From a checkpoint of a small transformer trained on Wikipedia: 24 layers.
Each number is 500 + 25 x the weight over its row's rms, rounded and kept within 0 to 999. Layers, rows and columns count from 0. Numbers have three digits each. The size before them is the row's rms in percent of the matrix's.

# down: layer 4 MLP down (transposed), 960x192, rms 0.0516, rows 920-951, columns 0-95
# up: layer 4 MLP up, 960x192, rms 0.08, rows 921-952, columns 0-95
down920 092:520484485492531518530508509493489493527479457509496486504495509536471493560497510526493533463502450452454534465476504474491469513505479479494463472499488477496497519420510481529450501452492497532487514494518512505502463449534500519488513494499479493528463495508464523496501552469467458532
up921 099:492466490497492507503511477523518504468512511536490535501487516538478467519525539516559490519484491475490483487499527475510520486495459485505533483510504466480511483515455503478477458505498512471514538499558499490525497507488525516535522529479521508458535505508535566503511486507506508513
down921 096:464504489482487466469521466470511491462434541499479499523530482526506510441515486532483507460493515499498463490493470540488486468537537492491478548482480508539443494455535533489497558502507539506482484438528499502473498513514488515448509490495468479505521505528489475500492534481475510479
up922 100:490512515474485522476494483479526524488501507467495558535477521499520499499534494520542479534505517472470481526488505503493527480450489466481505500510469498512539489539470477544485493446466490508507535490534533515518508551523494520514456475465565508510480517499468519533516524510481543524
down922 096:548498510524491478505534466480507468513488521519448487522506521447498517471491524547541501445476445505538483441466524503499480556533512507502476496506466543465497501494539506521500514540475486505448481518485519465459510508538518514487499479516510495504548496486483536517472509484474472463
up923 093:445521530475504526462468558533539513513467509480506510485480513488518494456496527462518506539489501472494462485486465481458488461509472465483488532520488508526499490529481464556502501510505540489480502473476481495507473499471503540475513475517479501506530537460529488536533471489513514503
down923 096:494505503478487537500440490492514502486499496480529518498510436499461519522474544464512506500500500484494526474456470506513563467525476493459487480455499477489508449465508507532471519528507483513460475490530492506514556478489510509516506512495491501513512523491516466529530530493510506527
up924 101:490522451473469512518511504528484487531506478512472512485514468527510482460542485523508514523490520506530534488467508482492472521482503455502495493522528492557464468514493491529461495528503517532476520546498442503543490493463466483477523525501490491518490510525503515506485489503496460505
down924 100:493512528474486535520435494495447479492513476521512492507534504476538517501532558477507498509505484470490523521516509465501505516517493503562562521457506470480517504510517526504525541504477514515493526529506535537501484538489485509536476445487539497443506503486470461491462489519451516501
up925 102:442507511474498495508543511491499521488442493524461545508485496543524475532469528549584525500500520507504483511510510493466464457505503465472505482489481442523490471470531515492502515491499464462510475472524536478531524501492504473459472454456505454495492525525525494529482470485483547512
down925 104:482473508480499495545463472503529508470489529437480490491471494471518476531525508469488504478501453538496479511506518500513534508502535520495480477521515514473502508509533508501514510492518502493532495471490473531517492529521434511518481492486509504474466531504491508456498467495500460459
up926 105:479502458521525465480509499514483496514500469516498502522484485500473552456476484528506491490528501528484526536519503533528517446487520524522468473509528524505513487479517471456537531509521512502542518519476448510533526542485550481530490522460471458460509513476501511510490515524518534467
down926 102:503495469471531495495503501518513533462497506513461533433507486453520504495510465492542513497514497502478472488505506512491523488494530485480473525471477472505448512476499499492463486532490503510507525442493513465503495481505515497531503522553512465496499457490474503487525488487470495473
up927 105:519484518479499460534532487478500537547525523477498494479479519532476493535526505497557466525511525496503510480506501488505473477460466486489502499495500484504514480526486465452505518512540513508528514542498460469555501480494524465486500488491513519526487431525507490515501510477572535519
down927 107:452447482458516534465498510488522477493506528502499481502453505517524549482442541500485539503501494504543500499471512549515506489507527514489516527467518526498489513453497505535467505493506476511531513491492535523448510510490509491497480501531469428497478523458497524476504499518499501478
up928 105:515498511523518445493503475535513477515510517479433506517502494527518552492513522506516507485529535480491513497513497542494528459479482495477497508481460501466477502525506519531506474514519511482480559489523553479492510475474475496497520494489530541480504504476476512511518526513503474533
down928 111:479494491522487458451479493493467490480541475531512485527521487515494553499517526496503483520514478494454482469496483541524541486497507477508529505500483460496461498534537506541501512483455546525442521547505555506500512484482470500486530515521514473485505535468457518525481470495478475454
up929 099:525485450528461505501501521510558483477513506468507523525468529492475531485544500528508491491525517510489510532481494464498502487448467477484495460437453538458483517498536481525516468516558539500510505506478506517465534499529491537522483512486494538485489500534444487479480467500512502477
down929 097:471497490507471518486462518485515513531527498491502463530556506509495487486501473492517462533471481511525550517531445499523496481486513500495490503505449524469510510527477521501503478490530488483505504504499478490490502557465486501493455468484511507488502565510512499488513548547485508498
up930 098:437474486513506499504518495500497487504516529494527494477498502514522503468477512497484482508526490510489476474510504519477466532484542485519502547495485571492512532527512468530516467512499496550512504502495480492513472565520460536530530485495506489495446500501466524517483528531471548490
down930 099:516517500534464487527553517510511533476475501496534490515539499488476508500523498526475527482526450487498560501476470496456499505498547498467510474525486488478502486494540490527491502521470476505493504510522503507560504467497478478415505515476479477503532477492508510498512515481547505524
up931 109:508475512538501514495491502545513521528517495437475473506471499472504496464547481463504525503514516492532548474536514473492481462447493494481521491531492498519492481460482487472500462527489518451480488512531537512492494488483476479549463481505505516497469516494498514495529489520547496502
down931 113:515498532494501560507544528524485496540486478457535496473555503478516475511519493478496515498497508532499530504506507456517481485559510488512511477528498485507532510494472496477488512481438482491502497511464501493475529468521513519548507547480498492521484469526464526477472495513558455495
up932 096:466494492491491453485477510479502457524522499459490545471535441513504519542560479547555479496475546490494482501541490502498526531498495520517477463513488507523524424498478510517493474467486472480533504520548464491471476513543480535503497521487527524467525501533528538509504469496554536509
down932 088:509478535518489517488534509504516528460513512540506457545460519487481486469458538487470518481531487494504511478479503497554480491503514488487493519503500481495481547498533502473496489507468493519465503491469517479481485528527526459466498507498476480459486469493500454521516526498519485519
up933 104:528508501525510477508551490497536494516508504484489478496516508501533523470484499500469487440464497484515506500464506478459476456467518489484473512436470505479495479528480496468494527511533506497525481528542481528500488506507490469476508503475499489487504536490462535498547467519485495475
down933 101:522496552485490485525461486467549466496519529525493494508500535485480457481463486526503476509459490524489478516508497502505506571504510552519559486487522458461440503483437509546545499538499505509513519499440521541472494497494521495543508534533561538506507517519469490486487525522485525509
up934 108:488479457480494539507555537494533487537483523516469488518470469490544516502498512521492497518476512497476548513516480498547501479514527495478502486500446533496522503508493523495503470519485550514479511482531489467491553527522534513512479505510451450512467508471482523459503529512503486497
down934 104:513555530455523481517479467476538507517486520506547469515509472461504474559522518529473527510503458480461499481500514472474511493508493500496449493472473462460460508491459517532547482485517487508500516488527475502476490479504508485482527521491527517534496451546498507506456487472462510536
up935 092:510506533518494487508481512536527476495498509499465530499519511489503525516499477545522541498526527494465521534543484483517506515460484464490484462458513516500531524477467470484521527466506517477504509495509548505486476504481492476494506541496555498474514507445499500498509453535530487526
down935 094:483512514542483497480468465481461513506517499500482513463482476498488480470442499500525480527461497492493499486493483517508503498442498499475473554477490520493505505524534526532467525501525488447531522443506512508498500490527507494516491476515489503548504481468548470526503501534484551480
up936 094:486520506482457502496494449495464499510457524537519521521531483556501537512496463488498491503489479473522527494448518500484510543447512481513518472455487530514496497521499516479564475460534534538477536484517505448481459520515513508494492509495490515499492448495472492493543518480456537495
down936 093:560505498524513540481481492506497535491531509539498489492459497462529500490517540490493474501538500501462472485531528457529451451537472484512496469507516471435538495537451499503477524498517454505501475530496527544501496444519493534486525553515515501482528491504518511465511490506500490512
up937 100:496515482487507507524486473506481483507481523479484569518483546507514480530503501531519476499472471464538482506454506508424485506501487479495490477491497447549465469511483470510560446532509523478506498482554474492487500514506479503501444524491527512496499485470474484483527471503483484490
down937 095:550478484520477491499504517496516551534536537541540472507481495477509474521490490542499519485438465527496521502536486503514529509516550515517485527458489495484510532500489503485462488512506450517501477501482535512554480487524510484559539524534527464505517493488498526539485515513518483501
up938 098:514521469505473499503477470529472543524510546523497514493491472543492511465537454447494547509502476525504491506527511543506481520534521521556529504483474479482481514543536465542473481515523501518504510508520528507513541469493504520471477525512516493497478502446465506519468466520496480468
down938 101:499503498437479502533512522499538499484510531491426487447497545476527489512505465499495465540457489492541511489498516534478508487484472500519541471459518471488513504499498503521544484459457495473499479501496471520483501557509513495506471516504458504527501558485499497509504519501497456472
up939 093:518508545522531512504508506544505551521568506462497490509482499517523480508482531488459506531524513471498523508490503499550497502470507501454523463517543484476521478534510520488538491486574489494475483498493475492473477495529503496488528476526520517512501481506503542505480533497505522467
down939 096:472500515514519508477505485533491520513528504492484517538495495491515519507469470468473484519511490511552460483477504490525528429504515498552519491449496458509459471465500463511460496470436504486482511524530536506445523509521540444497517468552500492507484500463515476486527504537564528507
up940 102:517549453510460520484534513563511549509520529473481517536495474498492531485468491526502533481503527526483529528492485511471453475473504477500481526531513522510490511541499472511515472522493477486487509506544513476479486528515497539493516497483489480470475497491503471468547486534490501453
down940 098:488493503560496521463513503484518532527512488520529525502481541509464466461500506431486475483530504484500462493520491512526505503500528547518514502503536475490484505479501511519464515498492490541515547487467480478467516544517484507507481491542496549526490532497444520484510531506490502502
up941 099:433539464520530482509490541484499517513473486456505503500463514525468528487527501505510499519530485530505507501506546500533492485500475470474506465463511504511474520534527463436496480531478472511519508487479490480498545565519479518502526493473456514477504510511486465514565484474491513510
down941 098:538470505512514500485474517504471462494502500463497486519533448536489470485484510473490518513510504525503481531551450461539560450481492511520469467489480470477511473510499476495498525469459490508511490483548496525486490488505505526507523489514512499496507485470481529512501507495481485489
up942 106:450510531514533474454491482499510539469484530489474492513528483520455493467499460484542515499512521491459501476473511473462471464501496452478503530493515505489486507508455512514501465491488504529513527505489501505517499518494538511457505486444534512494467462482485511507537495471474523499
down942 105:539498552529469472484507498454498528502507483487468534515514490522495523538508525505503540476464480508459551550525503536508508495512529485457524491527486534485522456496435509468488452516496455497491509495501523488525483535454487522483542455534499486497510528487543508514483522492510496514
up943 104:465530472473527491490514498514532459524492499479475511513466486532541506497483477482483511523482502494507512523476484480506476500450478436481489500474518497533543518530512503497498468532494504464534499503500507460483551466558535480501542465492535513461476425482467519495471525479497499489
down943 101:465502489467465478484456457492511471498490518501523497497497532510503513476509496481495470548471519470487453512534505508506575497515502534566516481488521450491488540531493514506502503505453475546520477529500521492509510475503508498467511497502442464535523507484485532517475496493470491480
up944 098:544478509469478513530457504454507519497499534516528528484510507509457488525489473490508535451534490438511509495500522490509527475503501533477491458503492463511534547507478461482528484455515520468495498530527540498544505467522507475513489510500493499503480494512506491501505477504489528471
down944 093:507510505492511486456530500488517502501507541476469498527562491491521528489543485483483443502510484551473502497476513513497493490477478486499563532477467464481496495478531482555514511492535485540510508509503450471482518517517527502500499508466452501491488471506466550486516525499495478536
up945 103:501513512519499493518522494529509501541494503489496519532450514526511516434464463526535490479534479505479523514502530525500477484477522525529544517475494549529491521521495478443486513505528539527476509507469503491483520517538537493452486499495489488479514522516481485492490447486516505512
down945 111:482493517483492490536544478504526520529492474520513497524449517519496503484490515528498515503484445507497446493518512503493491543507489493483478488510500506474470486521450471504530505513487516527541483488495495499493468500457488510483516468480473484500508489513500493517482504462513457486
up946 094:468476465459525506454480482549518503523529541443504524491489502458472513449500442514517529494494494505494486540511513492486466519524520500478510514487491465558501520465495482478515485519511522458499488495513511483503497466520484492479474488546535479501460454543493545472475482495542516492
down946 095:543492464518495531468533517483525524483553493528525517469501525534467507522496492482497510522506456472521497515519491490536563508499501478498491502531504472501552516462470455510517441475497544536482490491467493500496487524502452475527470486524481461511527477529482494500506494537508504463
up947 103:516481484478525482490536536514507487527524480513480481524465506491492481474494496475492462491505539501460461503505477510509482448507486494485459512467491485528523464503478493526520522469511543520512499497511489520478518515511457558504498446467510551484480519467523513473525464505483481483
down947 098:462513509528544517564519528523475505480450522513453483501472535497524471442478479515515494485479513473457493528488526510494517493450507432509479492454485506503500551543496525505484467466520477505467506508489495491453500521521498487473535459472506519502513469503539489522512521473504464501
up948 104:550522503532518494495500442527510480523485507545479469544452499488500504461496480478508507494489485479455503508449544514458507478512456465470517476487548545490543452487488501490509488504545517447548538499465523485471483511488510512469491490486533514490492504527535523540466477484537517534
down948 103:529530520530529485520505477524496478527541509448527448484505476513493557486504483483502513479501476479514501507503531479494515530496517537510556469490472487488490530537503495503509469482509483479480554479486539478496494504521495504503477459512541534508491524519502526527442549510491474479
up949 103:498516476493513488493503511525487558496524521518495534465485476499525506484489520470474480468507543512506537509511502544540470488496511512495499447520482526477503519512453519516514490454494536473529478513517532516496510497491477517476472463467504554466491523488486524489488487477559521521
down949 105:538509490522502455469519501495521461482537519486490510522512491505480509491540512478517532527521465469475478466517503498521506523498510462523469521478511510498521535536501465499540512481573503476461533433477514511524514521510509460533521468497515483504497507495496473585461516497489482506
up950 110:463493529549521456484517509492508501529495473480467528469513444527542492462556502514481487501501524530473475527476507537512477478496475502487488505507485513485487528493507469550526474494485500502488524520555522480545526555510535461484505517471491517473505509490491482465504530473501506486
down950 109:468487474548458520493552463449500476481523561521485475504526547460492514462544494508521502513458455495470531516530477476500520535493500520498491496492490508518480476467459452541491513518482488488519451488463475523461503489476502478528515504477492493537502513493538541498526518524497477442
up951 099:455529508500535466496514488532533529502485548507499488501492537518520480495477529492497464523462522554494537505468539510482474518494528439476522497478507524497506503506502509513476495489526504515522499498550492446527543480497477530532477510522518551506537424508490545521470455516513488488
down951 097:536523469522514511501502535475559481496520498527503481502504516506486493525477449497479497463559476506491478491450527480468498466529468527484465522475491502481491535438477511537501507520448516533538498501509501514518504510551491488510492488523490486509501504459493501513484519512534490483
up952 102:528485478518532520445480498502499534503512505536495487488443488527536529483470510484480470525500545522495484509492501457519517533522530502538520485520528516462433507513512499492521427468529523481543475523459478449482475478501493528458492491519489516483470502481502502500521481494488494462